python train.py --vocab_size=2048 --qk_norm=false --parallel_block=false --init_std_qkv=0.015 --init_std_up=0.015 --optimizer="soap_variant" --schedule="wsd" --batch_tokens=[32768, 65536, 131072]
Each number is 128 + 32 x the weight over its row's rms, rounded and kept within 0 to 255. Layers, rows and columns count from 0. The size above them is the row's rms in percent of the matrix's.

# layer 2 MLP up, 256x192, rms 0.208, rows 175-198, columns 0-95
size [101  88 107 110  97 102  94 105  94  96  95 104  89  82  98  96  88 106  84 110  93  96 118  98]
[[ 59 136 157 141  78 131 115 114  46 125 122 161 140 114 121 121  92 126  90 155  92 139  85 173 130  76 102 118 175 141 153 105 115 137 153 188 120 111 126 146 128 107 142 137 147 164 150 131 147 122 111 170 123 104  81 114  65 153 160 200 112 114 107 151  96 175  97  96 119 136 130  80 133 120 150  81 103  67 167 107 132 125 116 122  89 129 147 110 136  95 101 132 128  83 200 123]
 [112 119  96 151  81  94 131 112 152  95 169  89  86 111 161 113 136 159 181 108 128 131 105 136 108 105  80  95  70 112  94 121 114 143 129 131 147  99 128 139 101 121  86  93 133 148 180 160 190  92 191  94 140 106 215 114 135 130 134  48 133 131 159 100 149 139 131  67 115 146  97 156 101 141 110 164 168 144 142 141 119 145 144  71  77 100 126 141 129 151 125 135 153 107 102 119]
 [ 82 158 162 123  72 106 155 103 160 171 144 103  91 126 136  92 148 128 156 120 161 122 127  87  88 182 139  94  74 130 127 161 137 134 123 151 171 125 169 122 105 158 153 127 145 139 122 112 133 130  74 113 144 142  94  90 123  49  64 154 196 156  89  78  94  92 161  75 155 122 112 105 121 141 166 166 103 116  93 100 176 168 156 119 186 102 120 148 102  79 111 150 149  86 136 117]
 [123 100 141 141 171 140 120 156  98 122 159 102 114  91 112 185 165 108 134 180  72  91 198 152 115 138  93  97 155 120 102 114 110 144  51 118 140 146 164  92 140 158 115 128 152 144 157  73  87  72 195 124  89 177 137 123 133  81 138 141  72 168  68  99 147 107 170  49 154  98 179 207 105 151 150 137 119  80 139 174  84 132 112 148 163 160 129 155 127 101 182 147 152  99 123 131]
 [114 137 120 192 114  94 115 116 125 134 105 129 149  94 174 162 164 110 129 164 175  88 125 100 155 203 152 136 141  81  98 116 163  80  61 119 141 133 168 121 127 107  88 124  52 104 203 142 177  93 153 116 182  85  88 154  92  64 167 160  80 111 142 119 119 127  58 112 116 117 110 100 140 116 148 136 123 182 189 126  91  76  73 154 146 122  82 129 161 116 166 102 149  94 161 129]
 [134 122 225 104 158 122 127  98 145 111 114 179 144 135  71 108 106 123 150 107  83 185  90 105  80  62 148 161 119 131 120  97  91 177 108 105 163 165 114 153 116  94 147 152 168  98 100 115 102 128 107 154  97 146 129 132 198 149  86 121 181 147 146  97 133  99 118 136  95 150 118 157 136 136 129 121 136  97 106  69 120  95 144 162 129  81  93  57  84 122  65 168 129  84 128 126]
 [108 147 123 106  85 161 184 111  98  90 131 174 126 134 100 150 129 112 147  43  90 123 139 147 179 211 162 175 123 130 181 148 108  87 113 117 222 159 131  53 109 111 114 171 106 151  82 161 130  54  94 143 113  96 138 178 115 117 131 121 142 149 139 112 137 147 111  96 139 134 126  63 165 116 129  98 182 177 127  87 108  75 158 163 129 101 152 151 124 134 109 170 117 138 132 167]
 [120 101 119 161 159 128 134 134 105 146 147 107 135 126  88 134 112 177 150 146 172 164 160  76 104 101 131  82  52 178 106 142 130 107 117 112 115 157 129 103 138 153 155  66  85  75 108 143 196 129 158 101 113 141 109  94  95 132  68 115 142 164 155 106 119 133 169 132 134 157 156 132 185 136 118 123 167 105  67 133 100  89 136  76 110 124 128 161 154  85 143 117 140 118 147 128]
 [187 161 117 138 179 132  73 237 101 116 100  66  97 150 123 127 121  72 134  60 149 170 112 145 134 106 133  81 100 139  53 137 125 180  91 140 134 145 133 178 109 169 113 134 103  74 175 161 122 106 131 100 200 142 157  99 112 115 128  68 137  97 178 125 149  99  95 149 111 139 123 148  76 118  60 132 179 122 170 140 162 145 122 135 168 153 137 107 133 143 128 155  94 104 120 150]
 [142 118 128 148 108 171 147 216 120 156 123 128 100 131 138 176 103 112 151 128 116  98 195 150 183  76 105 157 117 151 157 196 105  53 104 104  89 116 133  64 108 144 127 153 150 108  59 105 133 139 171 123  97 181 193 123 101 121 183 135 157 137 122 176 134 118  94 147 114 173  92 112 159 139 127 141 115 144 164 143 180 168 112 186 140 151 128 179 126 108 125 122 100  96 106 144]
 [158  79 101 109 126 156 145  89 120 127  93 143  90 144 127  71 121  97 169 160 102 100  80 157  88 140 110  82 123 100 163  70 132 132 125  97 152 134 137 131 159 141 147 147  94 129 158 156 149 114 157  71 161 115 169 161  88 126  75 117 130 108 167  92 132 150 179 116 209 153 139 167 145 180  60 112 153 108 177 123 124  67  99 106  74  62 120 102 141 134 183 129  86  82 146 124]
 [173 120 126 220 118 160 111  65 149  65 139  72 202 151  98 143 150 101 125 107 159 117  91 120 166 136 136 120 122 177 129 107 136 152 191 107 197 154 150 101 153 123 195 158  85 123 161 141 129 200 112  51  91  82 150  59 183 111 119 172 179 119 124 100 162  88 154  97 129 131 171 152 165 128 122 144 151 137 111 132 135 127 117 147 101 132 111  93  28 171 131 158 111 105 107 166]
 [ 65  85 181 113  76 117 153 101 108 175  83 143  94 145 139 131  79 137 122 145 125 120 135 161 129 125 122 148 153 138 141 117 149 130  86 135 108 139 109  89  89 121  80  92 105 244 103 134 100 107 131 114 161 139 137 177 105 158 137 142  68 117 128 195 155 150 142 110 144  50 110 116 130 133  79 100 116  73  91  83  94  84 174 124 107 157  92 152 119 128 116  93 145  83 197 122]
 [134 128 109 146 132  44  94 157 176 110 100 149  87  72 143 107 100  98  81 117 120 142 117 151  95  62 132 152 146  96 108 144 170 144 141 110 172 106  64 153 187 101 143 124 163  90 140 159 120 128 113 116 137 103  72 197 138 139 125 163 196 123  82 161 164  89 177 115 150 177 108 118  84 146 164 181  85 107 162 135 107 155 166 163 134 139  91 147 104 132  50 123 159 128 120 223]
 [146 126 172  64  94 115 147 115 124 164 151 146 136 102 106  53 127  67 175 196 157 123 123 150 161 111 123 143 180 135 140 139 123 135 167 179  69 131 156 144 163  58 106 155  84 132 165  95 150 121  71  99  93 158 107 101 165  66 200 144 159 126 105 123 123 139 161 125 121 195 139 121 122 121 118  81  88 135 118 145 147 164 110 155  95  89 108 113 115  90  99 168  76  48 123  89]
 [127  66 130  81  84 143 120  99 136 165 141 124 128 124 138 121 118 192  96 130 117 109  97  90 113  88 100 157 189 105  96  82  42 108 178 143  91 129 136 169 175 143 143 110  97 115 201 135 170 112  80  79  89 141 142 145 113 131 137 154 105 118  63 147 147 145 135  91 155 134 141 173 157 118 136 101  97 213 147  82 142 102  80 133  81  83  94 152 154  76 107 142 113  72  92 103]
 [134  79  70 130 139 105 147 100 190 138  98 177 133  67 149  85  97 118 137 107  95 183 101 157 142 210 186 128 166 107 132 114  80 121  57 182 154 138 128 164 127  93 125 134  94 167 116 142 126 160 137 105 161  75  98 167 200 164 143 151 133 132  32 109  95 142 138 117  82 113  92  65 148 107 120 104 142 134 164 131 120 197 153 158  98  81  83 120  92 162 134 116 127  90 176 118]
 [127 148  56 124  63  99  76 132 131 116 112 155 108  98 140  91 136 128 153  83 176 125 116 109 201 138  94 138 138 184 143 130 129 145 114 140 161 115  89 146 127 106 178 154 110 152 119 133  76 121  58 118 102 110 208 143 169 147 185  93 153 124 120 154 127 101 117 123 138  78 160 160 108  99  62 112  53 131  89 151  70 112 184 164 122  63 129 112 120 139 137 103 103 138 174 141]
 [ 80 118  89 132 103 151 123 159  66 203  67 178 140 161 101 140 160 168 109 199  97  99  67  99 145 184 104 109  81 175 140 125 158 127 109 142 123 157 117 112 136 141 153 126 117 152 102 167 177 170 162 100 113  91 141 149 127 167 164 122 132 126 166  85 118 110 139 160 117 154 113 116  98 193 130  95 124 173 136 133 189 138  65 125 114 125 133 186 108 153 124 132 182 127  82 144]
 [132 151 126  48 165 155 161  90 173 200 143 182 122 100 101  96  93 122 127  99 174 113 112 181 138 164 114 122 166  92 161 107 100 185 165 122 129 152  98 161  82  41 156  96 124 164  94  89 105 131 112 105 117  95 143 127 175 157 151 128 122 147 100 137 111 176 162 147 122 154  60 145  56 164  47 168 161 107 152 104 111 120 162 120 108 121 155  92 157 197 166  98  95 111 118 134]
 [ 95 140  90  93 129 112  87 136 162  68 141 100  57 204 122 148 151 109 143 168  96 117 170 125  83 141 113 113 126 147 106 123 144 179  95 145 174 131  92  40 181  90 106 138 157 125  85 165  99 144 134 163 120 128 150 133 135  82 133 158 113 131 135  63 124 171  93 138  73 108 145 134 122 121 103 134  83 107  98 159 143 139 103 152 179  99 104 114 117 200 118 144 131 128 130 166]
 [121 103 140 133  83 102  87  82 130 170 130 110 112  70 106 186  99  55 162  65 180 164 124 136 116 209 133 163 146 125  96 119 165 111 140 133  84  94  88 150 109 133  75 132 143 121 151 138 134 170 154 112 156 102  74 124 122 171 129 192 155 129 204  37 132 124 136 164 137 125  99  81 104 147 115 119 137  89  72 160 103 123 174 187 135 115 116 118 111 133 110 164  91 145 151 151]
 [ 83 138  91 220 115  98  97 139 149  96 177 108 125 166  92 169 157 159 112 136 145 137 139  83 145  75 104 131  99 134  41 186 211 191 152 130 138  69 167 140 175 111 142 121 142 130 110 195 165 163 127  69  89 111 123 113  94 187 102  78 149 137 113 121 163 140 126 139 121 135 123  99  93 142 152 154 155 127 143 120 125  76 107 122 150 121 141 146 100 132 114 125 155 108 122 155]
 [172 159 122  96 168 155 150  99  74 125 149 166 125  89 100 128 125  78 173 137 108  97 115 154 157 159 113 144 157 105 123 124  97 141 103 142 152  88 140 154 145  88  82 149 126 199 170  72  98 145  98 137 138 132 183 153  92 102  84 164 127 112 114 180 106 152 139 140 126 170 110 149 113 163 152 116 128 149 151 182 159 150 115 132 112 109 127 162 113 116 113  87 138 107 163 154]]
# layer 2 MLP down (transposed), 256x192, rms 0.19, rows 175-198, columns 0-95
size [101  86 105 105  96  99  94 100  96  90  97 104  90  87 100 100  89 102  87 111  83 102 117  97]
[[137 112 120 122  75 103 117  83 136 149 135 134 159 143 119 185 114 124 147  86 175 179 106 165  92 140  72 167 119 176 155 205  92 107  98 160 127 111 123 107 139 110 160 105 101 153 120 168 107 139 131 156 158 152 169 120  92 146 126 147 147 124 128  93 179  97 148  76 130 137 140 134  58  78 113 125 118 165 131  84 163  91 125 110  94 103 162 102 165 139 117 167 147  87 132 108]
 [157 117 106 156  91  67 127 144 100 144 114 111  76 108 154 161 140 116 140 171 148 154 161 115 130 149  57  86 155 100 127 145  93  80 181 101  83  59 134 120 134 152  98 103 135 118 184 115 123 112 112  77 124  94 176 109 137 103 114 151  98 154 127  99 117 135 117  75 135 147 128 123 151 101 131 165 165 140  97 193 168 125  89 146 133 123 232 176  81  94  80 103 157 118  93 106]
 [107 130 127 154 130 133  82 117  82 145 200 105 184  90 185 145  90 136 109 139 109 150 123 115 130 145 150 155 111 115 144 143 114 138  99 143 127  49 125 122 167 129 131 112 212  85 125 146 122 143 132 129 110  88 139 126 178 208 149 126  91 139 104  83 171 134 147 125 104  86 158 126 177  89 135 143 163  93 136 163 151 160 138 167  92 134 147 134 168 119 153  95  99 144 140 124]
 [ 98 171 181 163  89 140 201 115 103  88 106 116 110 126  85 173  98 135 127 101  70 148  73 142 143 178 115 131 118 161 133 132 156  71 159 170 112 142 156 134 133 104 134 174 114 161 149  50 131  69 155  52 149 153 126 112 133 154 129 139 127 149  76 136 124 163 111 134 129 133 155  94 135 100  85 162  88  89 122 166 103 108 106 127 117 108 150 182 143 112 173 114 134  98 106  91]
 [143 189 150 185 114 124 102 132 105 138  94 160 184 134 117 121 154 132 101 121 137 168 132 120 149 147 154 100 144 131 114 142  67 159 106 133 168 155 167 177  72 138 134 112  53 125 163 103 106  80 152 115 185  63 126 170  82  59 112 132 147 103 130 119 165 181  67  90 115 142 129 114 176 102 105 126  72 120 128  43 119 168  88 137 152 105  48 126 165 111  90 154 142  80 127 145]
 [142 150 169  79 143  89 104 171 144  66  84 130 102 121 155 124 120 106 139 147  96 135 115  64  92  75 121 146  67 163 144 187  67 187 138 114 171 138  64 157 133  61 134 152 190 137 141  57 159 131 131 130 173 144 132  69 139 125 139 121 115 131 114 137 123 121 141 161 124  81 103  42 142  81 105  76 105 135 155 101 141 104 114 149 106 111 100  64 107 117 126  89  69  94 159 116]
 [152  80 118 134 160 119  74 188 155 115  98 100 141 198  88 158  91 157 137 201 116 110 169 109  75 107 125 123 100  82  80 176  99  47 117 113  83 148 159 157 119 152 148 157 148 127 191 114 118 109 167 108 159 149  79 149 117  51 114 165 128  77 139 117 110 148  83 165  92 135 155 195 138 164 124 101 104  93 107 144 114 178 113 119 140 111 134 110 142 104 178 120 104  96 161  89]
 [123 127 101 160 123 142 156  83 101 140 156 121  84  81 189  69  66 176 153 111 167 141 137  78  97 122 120 124 169 129  97 129 123 170 153 119  87 163 173 126 113 137 135 142 137 109 122 155 107 136 138 115 117 149 157 129 185 201  81 142 149 110  94  81  91 161 112 151 131  90 150 165 152  92 111  74  74 158 121 119 137 132 180 119 131 151 131  95 103 109 135 128 199 111 139 197]
 [171 161 114 128 139 147 117 165 173 125 121 147 155 141 134  93  33  97 122 102 172 135  58 106  79 135 137  99 111 138 161 138 190 110 101 107 142 187  89  87 127 169 126 100 175 109 121 142 177 140 140 140 157 105 103  94 144 192 145  98 120 163 121  93 122 150 127 105  64 202 110 139 159 101 122 142 161 155 101 132 116 125 112 136  82 165 162  41 161 156 204 174 119  81 122 100]
 [148 125 152 166 109  52 110 148 116  76  80 143 145 179 151 158 143 143  96 151 156 128 186 135 130 116 130 125 122 119 169 108 166 161 164 131  49 148 179  90  83 135 172 139 169 138  78 141 126 158 132  95 153 144 138 128  79  95 120  82 101 146 109 179 104 154 123 150 155 185  99 148  69 117 141 115  68 171 119  83 142 125  84 172 182 159 146 141 122  82 119 133 152 131  94 122]
 [ 92 109 119 107 127 211 165 122 103 112  69 122 165 142  87 177  78  78 101 114 153 181 140 175 114 100 157 175 131 105  70 129 160 141 147 115 147  98 156 105 111 155 145 146 118 144  89 147 169 102 116  88 162 107  95  92 142 152 174 147  64 150 153 117 162 191  64 110 120 117 130 112 125 129 158 153 109 161  99  85 122 134 127 139 139 165  89 127 152 142 168  66  72 120  83 123]
 [124 197  85 119 174 140 150 129 130 137 150 105 131 126 123 104  83 147 149 175 120 128 121 146 136 141 168 135 110 176 164  83 115 138 121 117  92  85 194 141 163 118 151 176 141  91 103 147 133  57 131 158  89 115 150  89 130 179 118 126 127 227 152 154 147 149 109 139 173 147 155 130 186 137  89  81 124 167  74 124 133  93  89 158 136  92 157 169 173  91 181  96 108 137  81 100]
 [151 128 140 118 127 165  86 138  79 120  95  91 148 100 149 113 141 112 124 169  74 103  86 140 205  90  41 130 150 115 157  98  99 145 106 137  75  80 142 132 194 135  97 138 145  94  98 128  94  87 147 143 152 120  60  81 109  72 125 151 154 100  89  81 136 165 106 157 172 179 183  94 123 145 113 184 127 136  77  87 120 201 159 150 136 122 114  98 137 145  95 151  98 116 138 128]
 [187 139 130 176 153 104 201 118 121  96  81 135  79 146 106 102 130  71 124 158 126 149 179 117 163  93 151  89 138  77 162 105 119 106  97 111 144 103 101 126 161 114 123 188 106 117 124 100 111 140 131 122 111 101 109 141 137 145 145 115 183  87 109 148 156  70  95 144 141  84 189 143 198 141 114 105  83 141 205  98 148 176 141 108  97 161 145  70 110 129 134  50 115 166 126 135]
 [176  99 153  79 120 147 153 134 123 144 167 183 120 152 106 137  46  98 168 153 103 161  82 126  89 127 160 136 126 120 136 114 131 139  59  71 126 132 223 106 169 103 104 186 112 146 125 174 112 138 130 125 110  87  76 105 156 190  95 124 140 148 144 140 100 112 139 106 138 134 155 121 150 205 121 151 158  99 126 156  98  98 109 172 160 141 134 147  74 146  76 163  92 129 111 147]
 [124 123 198 137 147 130 123 138 120 142 148 147 137  89 143 109  95 144 173  92  85 126  96 197 128 154 107 138  94 127 156 143 110  92 169 121 159 168 135 126 142 128 171 124 144  56 130 129  82 109 109 196 131 118  71 132 138 134 106  98 124  66 171 147 114 195 138 166 103 140 197 154 169 143 123 174 154 122 149 103 150 133  75  27 149  71 152 116 163 159 113  75 163 133 100 135]
 [ 85 113 142 138 146 212  95 148 119 138  35 174  91 121 132 128 129 136  87 174 133 142 112 148 119 194  75 122 102 157  99 191 178  92 154  68 151 170 164  86 113 139 138 133 170 170 121 126 106 127 173 154 163 145 102 104 144 133 151 184  79 143 124 122 132 122 110 176 176 111 135 164 140 114 133 138 130 101 138  88  94  61 158 144 203 152 174 140 205 123 159 188 130  94 119 187]
 [176  95 153 133 178 139 132 127 119 143 188  91 128 113 156 120 159 120 164 117 143 147 202 120 131 113 146 132 135 144 165 170 131 149 157  90 165 100  84 176  78 149 110 165  75  99 143 123  96 178  70  57 111 147 173 159  82 168 122  77 134 172 184 112 156  53  33 152 157  90 148 137 133 118 126 173  86 104 152 166 106 117 129 192 104 102 131 137 137 141 139  95  75 126 135 123]
 [ 61 136 142 142 175 140 116 111 157  97 141 133 133 127 135 184 103 150 127 182 130 146 154 119 125 105 137 155 151 124 117 155 126 136 184 153 144  69 125 148 119  53 116 122 166  78 149 142 109 144 166 110 190  69 170 129 139 132  54 116 150 143  86 176 147  88 118  95 143 104 184 159 128  98 145 173 106 146 102 100 112 158 129 129 116 117 126 130 113 103 158 103  50 146 187 141]
 [179  85 131 167 138 167 135 132  58 122 171 105  97 176 117 132 126  70 103 122 149  98 113 143 134 101 100  93 228 101 162 138 118 149 161 119 175 135 170 111 120 132 152 110  89 132 107  85 166  63 102 168 112 143 133 116 144 101 175 166 110 131 121 145 155 179  94 163 145 116 101 145 154 142 102 142 102 120  90 119 145 156 138 114 142 176 166 124 171  96 111 124 155 208  95  83]
 [117 153 111  47  79 165 138 127 155 116 152 142  71 129 105 162 112 135 123 105  81  87 123 152  72 171 143 134 148 163 107  83 152 148  95 173 198 155 147 137 151 111  72 190 172  97 123 171 129 165 111 171 181 129 190 158 164 139 107 143 117 132 101 206  50  85 150 144 148 119 190 154 128  83 100 149 117 158 128  80 101 116 100 123 153 113 102 127 104 174 131 184 166 138 100 170]
 [183 139 100 100  94 112  92 104 149 157  97  96  84 124 135 170 105  74 193  97 126 153 121  56 168 127 218 130 136 126 133  91 157 147 146 125 103 189 152 132 143 153 127 138 126 130 140 137 156 143 164  87  94 112 114 163 141 179 140 169  79 143 118 116 173 123 130 164 165 115  95 136  58 178 148  72  88  79  66 100 120 139  92 107 132  84 123 127  88 100  62  85 121 116 107 141]
 [100 113 142 140 156 112  98 117 129 193 115 135 210 131 139 125 111 151 137 155 104 150  75 124 156 232 157 135 151  90 173  84 203 146 172 197  99 146 191 110 132  91 136 109 168 155 126 155 116 165 172 150 107 145 148 167 125  86 104 155 122 127  98 162 216 108  73 165  71 133 126 134 136 103 127 172 138 164 151 151 127  96 148 116 150 176  94 146 124 138  61  70 116 101 115 106]
 [145 116 119 121 153  97 142  98  71  96 104  90  73 164  92 170 150  82 100 170  99 133 167 121 133 170 179 139 118 155 211 155 108 114 114 102 122 120  97 138 132 108 156  65 147 150 132  87 112  99 139 126 116 106 118  37  86 111 133 186 146  77 155 140 151  89 150 132 172  83 122  61 152  75  92 124 133 180 151  47 186 126 177 164 136 111 147 119  86 112  63 159 103  98 118 143]]
# layer 2 MLP gate, 256x192, rms 0.207, rows 176-199, columns 0-95
size [ 88  98 117  96 102  89 105  94  91  97 108  86  86  98 101  90 101  81 113  81  94 112 101 108]
[[126 146 137  98 177 118 144 134  37 111 107 158 159  83 106 123  87 148  76 139 115  96 117 149 122 191 164 145 136  61 147 136 102 111 131 111 142 138 120 118 151 137 129 168 123 104  69 137 101 158 120 203 145 167  75 139  96  85 126 176 111 173 126 159 118 146  82 209 124  94  90  86 151  90 118 119 117 123 153  90 140 145 134 177 180 187 122  79 131 137 165  96 140 149 181 125]
 [142 152 106 161  61 113 118  99 161  81 136  74 124 132 180 145 136 156 142  86 108  98 115 112  70  73 101 100 144 210  76 127 143 133 119 169  93 132 105  90 151 127 165 100 148 154  71 105 143  94 131 142  60 144 185 137  81 193 111 127 111 160 145 151 141 132 161 151 107 115 155 105 108  56 153 113 166 121 146 168 192  95 147 124 124 124 153 106 132 125  82 100 124 129 141  64]
 [153 114 177 144 150 110 132 146  94 111 159 124  93  76  92 162 137  97 150 165  87  96 217 151 110 136  85  95 162 130  87 111 118 141  90 163 155 132 165  95 176 143 122 138 147 156 145  68 103  48 142  89  75 179 120 122 137 109 129 146  59 168  54  94 138 121 172  59 168  81 178 168 108 159 143 123 117  87 163 158  99 126 117 161 140 135  93 181 128 117 187 164 124  94 125 121]
 [142 158 101 158 158 151 127 150  94 147 132 161 194 114 162 140 143  99 181 107 147  90 142  94 116 113 166 115 126  80 116  96 192 118 137 142 148 144 104 116 114 121 144 109  93 160 133 102 178  83 164 101 114 116 152 107  92 122 128 156  53  94 160 116 168 154  51  64 101 147 173 122 193  91 166 112  98 142  81  52  94 188 110 144 120 110  50 100 155 177 105 148 139 153 175 126]
 [ 81 103  58 140  87  99  83 141 122 135 143  84  54 103 135  94 149 112 106 180 175  55 128 160 159 197 162  96 124 123 156 143 156 115 139 166 112 126 127  88 183 114 134 108  86 172 147 160 162 120 187 128 180 124 156 119 110  80 142 145  81  89 162 163 113 166 119 130 158 104  88  93 162 130 119 139 132 168 159 167 122 141 136  98  95 162 168 181 160 100 184 134 134 174 123 191]
 [107  98 120 198 135 157  88 144 128 132 106 134 133 141 170  93  92 120 126 178 173 162 130 106  99  29  86 113 107 176 102 112 170 128 163 163  85 118 165 141 190 154 196 146 154  96 168  97  97 144 162 111 118  91 119  55 162 156 124 150 113 131 127 112  91 118 158 140  97 144 132 164 100 158 144 153  77 111  76 155 187 126 109  82 130 106  96  91 142 100 107  78  61  87 118 111]
 [116  96 122 152 144 147 143 109 120 133 144 114 134 126 111 122 106 160 152 158 169 171 152  86  98 108 132  92  57 192  99 123 115 102 104 115 124 162 129 108 132 153 167  74  93  89 122 131 210 120 157  79 109 149 126  65 127 146  47 123 146 168 169 107 112 148 171 112 133 132 140 129 178 126 109 109 141 110  61 128 105  86 140  74  90 126 143 155 143  87 138 116 143 108 151 137]
 [ 60 140 153  97 113 113 131 116 126  74 102 146 172 139 153  81  60 182 116 194 176 123  97 110  90 146  92  87  91 113 128 140 174 104 117 102 143 135 119 116 113 151 130  82 218 168 104 144  99  84 162 145 175  92  75 125 118 117 109  93 116 140 117 111 134 170 107 102  74 132 119 112 180 148 111 161 129 115 124 111 109 121 158  92  74 138 133 104 119  63 215 101 153 131  99 118]
 [138  96 115 142 156  98 162  43 125 105 129  92 179 164 109 112 109 117 125 143 172 132  45 171 134 200 127  65 137 111 106 116 150 166 110 111 169 113 134 140  75 115 133  97 116 135 151 153  84 132 117 114 197  32  66 128 135  99  72 127 127  85 151 111 144 133 152 128 109  61 141 162 105 142  77 128 145  67 126 120  96 109 117 156  88 131 159 105 122  70 130 115 179 153 181 101]
 [172  74 156  71  94 120  75  39 114 106  74 160  95 108 115 147 117 139 148 139 123 125  85 147  88  90 115 172 107 125 122  69 134 142 154  49 116 131 144 158 143 135 216 112 181 120 113 126 120 153 132 111 162  82 134 140 168 118 120 134 127 124 106  82 127 131 165  56 104 131 154 133  76 253 126 122 116 131 103 105 118  75 140  98 126 124 145  87 102 178 135 117  57 129  95 107]
 [175 155 137 148 123 144  78  38 150  65 132  69 143 118 149 107 121  86 155 123 149 115  87 148 110 125  85 144 119 173 114 138 160 171 171  97 190 111 196 106 141 122 137 166 172 123 132 133 125 168  80 108 116 118 146  65 174 130 138 187 141 102 159 131 128  92 168  95 109 149 191 126 181 117 134 146 155 159 151 106 162 147  89 112  77 120 126 125  71 159 102 147  70 115 127 161]
 [ 92 110 156 140 107 116 163 123 114 140  99 132  99 153 180 111  95 121 128 139 161 116 148 141 181 105 129 155 137 118 153 129 159  77  81 133 165 169 157  63 106 103  85 178 113 231  66 116 105 127 128 114 145 145 153 151  71 149 120 159  52 172 121 172 135 170 144 101 176  93 118 127 175 113 101 100  92 122 116 111  77 114 122 172  83 181 130 121  73 116 129 105 182  84 145 147]
 [152 179  91 147 166  71 102 130 175  92 117 142  96  82 156 136 104 102 136 119 130 100 130  91 129  95 124 137 194 143  69 175 174 180 134 125 101 110  49 118 113 103 160  84 127  90 108 132 133 147 111 114 107 148 141 200 189 119  99 142 187 126  87 147 135  90 162 133  97 167 117 157  62 119 112 179 148 145 192 129 108 111 138 112 121  96  93 176 139 126  69 131 126 147  85 189]
 [ 92 127 119 200 168 156 119 137 113 100  88  94 129 181 159 175 138 191  77  76  84 134 146  92  97 154 139 106  61 116 104 133 109 104  89  72 196 111  99 124  72 182 148  96 161 116 105 170 115 112 178 136 155 110 144 169 118 160  69 111  91 124 135 132 138 129  88 120 153  62 128 114 138 127 142 142 162 121 123  90 140 111 142 121 186 179 151 177 124 158 147 108 180 194 124 168]
 [110  52 144 108  56 127  97  82 161 131 106  89 141 161 144 150 138 162 130  97 120 107 133 155 135 155 102 129 146 106 137 145  44  86 139 116  87 144 110 145 183 157 122  86 133 133 202  93 182 105  86 113  97 120 162 112 141 137 131 142 122  96  70 167 144 139 139  99 152 114 177 166 154 125 131  95  92 203 165 105 119  96  98 112  94  71 142 131 149 115 116 125 119 121 114  73]
 [172  81  95 156 141 115 149 139 160 155 116 158 101  58 109 132  52 139 114 107 129 148 111 154 141 131 108 113 142 105 132  94  94  94  85 163 120  96 175 131 136  79 142 152  77 151 125 128 133  98 145 143 139 116  96 154 175 144  85 185  88 148  93 118 105 140 168 155 147 102 107 121 145  82 124  77 161 132 144 141 149 144 173 170 151 129  39 105 142 168 127 130 115  90 162 113]
 [137 107  87 163 155 155  84 134 143 122 107  92 136 128 121 132 133 117 121 176 173 107 139 148 146 163 140  81 143 131 189 147 184 160 131 121 118 139  94 110  96 132  58 111 107  72 155 139 142 153 135 158 156  75 105 169  99 106 188  99 118 123 145 127 130 168 106 100 139  91 102 129 143  88  94 137 183 143 140 153 169 115 133 187 185 130 139  82 131 164 204 105 111 158 181 153]
 [106 154  88  95 128 138 110 163 112 191  84 157 120 182  62 145 129 134 143 176 115 129 113  99 136 157 154 131 129 169 126 102 118 123 113 109 176 197  94  94 147 157 119 130 127 141  65 133 122 142 171 165 113 127 151 140 143 150 161 153 130 165 159 143  99 121 138 183 134 165 122 139 123 153 161 158 107 174 124  94 198 137  91 127 131 124 152 193  89 139 129  81 211 114 118 155]
 [142  96 142 174  80 108 103 138  77  86 137  93 144 140 184 144 124 149 104 159 111 136 139  90 117  80 159 128  63 150 132 130 154  50  97 153 142  97 151 101 186 132  87 130 108 108 121 143 160 108 130 128 177 133 124 145 109 103 107  82 100  76 198 112  95 112 127 133 148 101 196 126 190  99 180 110  94 171 137 143 155  89  71 126 105 158 102 194  95  56  92 159 145 125 139 117]
 [137 148 110 153  99 119 106 118 126 112 157  71 174 120 114 210 123 163 137 132 153 169 102 134  81 116  74  95 136 139 122  77 191 134 120 118  95 107 155 109 121 160 105 169 162 125  46 154 107 160 137 126 140 167 105  84 121 147 162 145  99 117 216 164 168 187 148 156 160  64  95  70 112 122 148 117  43 128  96 137 142 122 147 107  77 145 147 106  91 143 133  84  90  76 127 100]
 [121 155 116 138 174 159 163 206 118 104 136 131 101 192 135  63 160 152  98 168  81 121 143 122 164  76 140 139 118 124 148 174 110 131 146 132 169 152 173  97 126  97 158 150 142 101 112 104 127  61  91  95  98 153 183 129 126  90 141  83  99  73  53 225 113 134  93  96 130 124 161 146 148 125 166 128  94 162 143 110 134 124 123  78 125 123 152 133 155 118 149 103 192 115 109 142]
 [119 132 109  82 175 190  99 153  92 150 138 133  93  71 138 135 128  86  72 100  90  90 170 135 133 135 174 168 130 150 122  94  43 137 164 186 116 142 149 154 140  39 115 115 116 131 112 141 113 145 129 146 132  85 112 148 217  89 184 104 120 129  95 106 119 141 102  94 216 140 105 112 102 138 184  65  56 166 135 101 150  81 184 111 122 141 161 160 196 102 115 145 155 111 120 140]
 [129 151 141 130 158 159  98 132 199 128  81 133 128 177 135 153 152 170 173 107 163 100 123 128 104 100 165 126 107 146 128 101 137 203 132  96 101 157 112 105 123 117 130 139 147  86  73 159 174 117 130  78 152 118  94 144 192 155 115 118 141 130 107  53 128 172 115 156 112 136  89  81 157 125  60 127 157 128 170  56 146 123 120 179  99 152  85 113 109 139 131 148 112 146 102  49]
 [ 87 128 136 108 141 174 124 142 147 166 180 103 110 148 138 108 102 129  94 141  97 148 135 138 128 131 172 165 134  81 119 135 102  99  91  41 139 166 126 118  82 193 109 151  57  82 142 128 110 118 177 150 172 201  93 139 144  97 158  39  94 175 133 124 110  79 101 102 183 190 143 166 128  99 173 169 119 133  78  83 160 114  78 140 123 163 141 135 130 124 146  72 112  97  77 151]]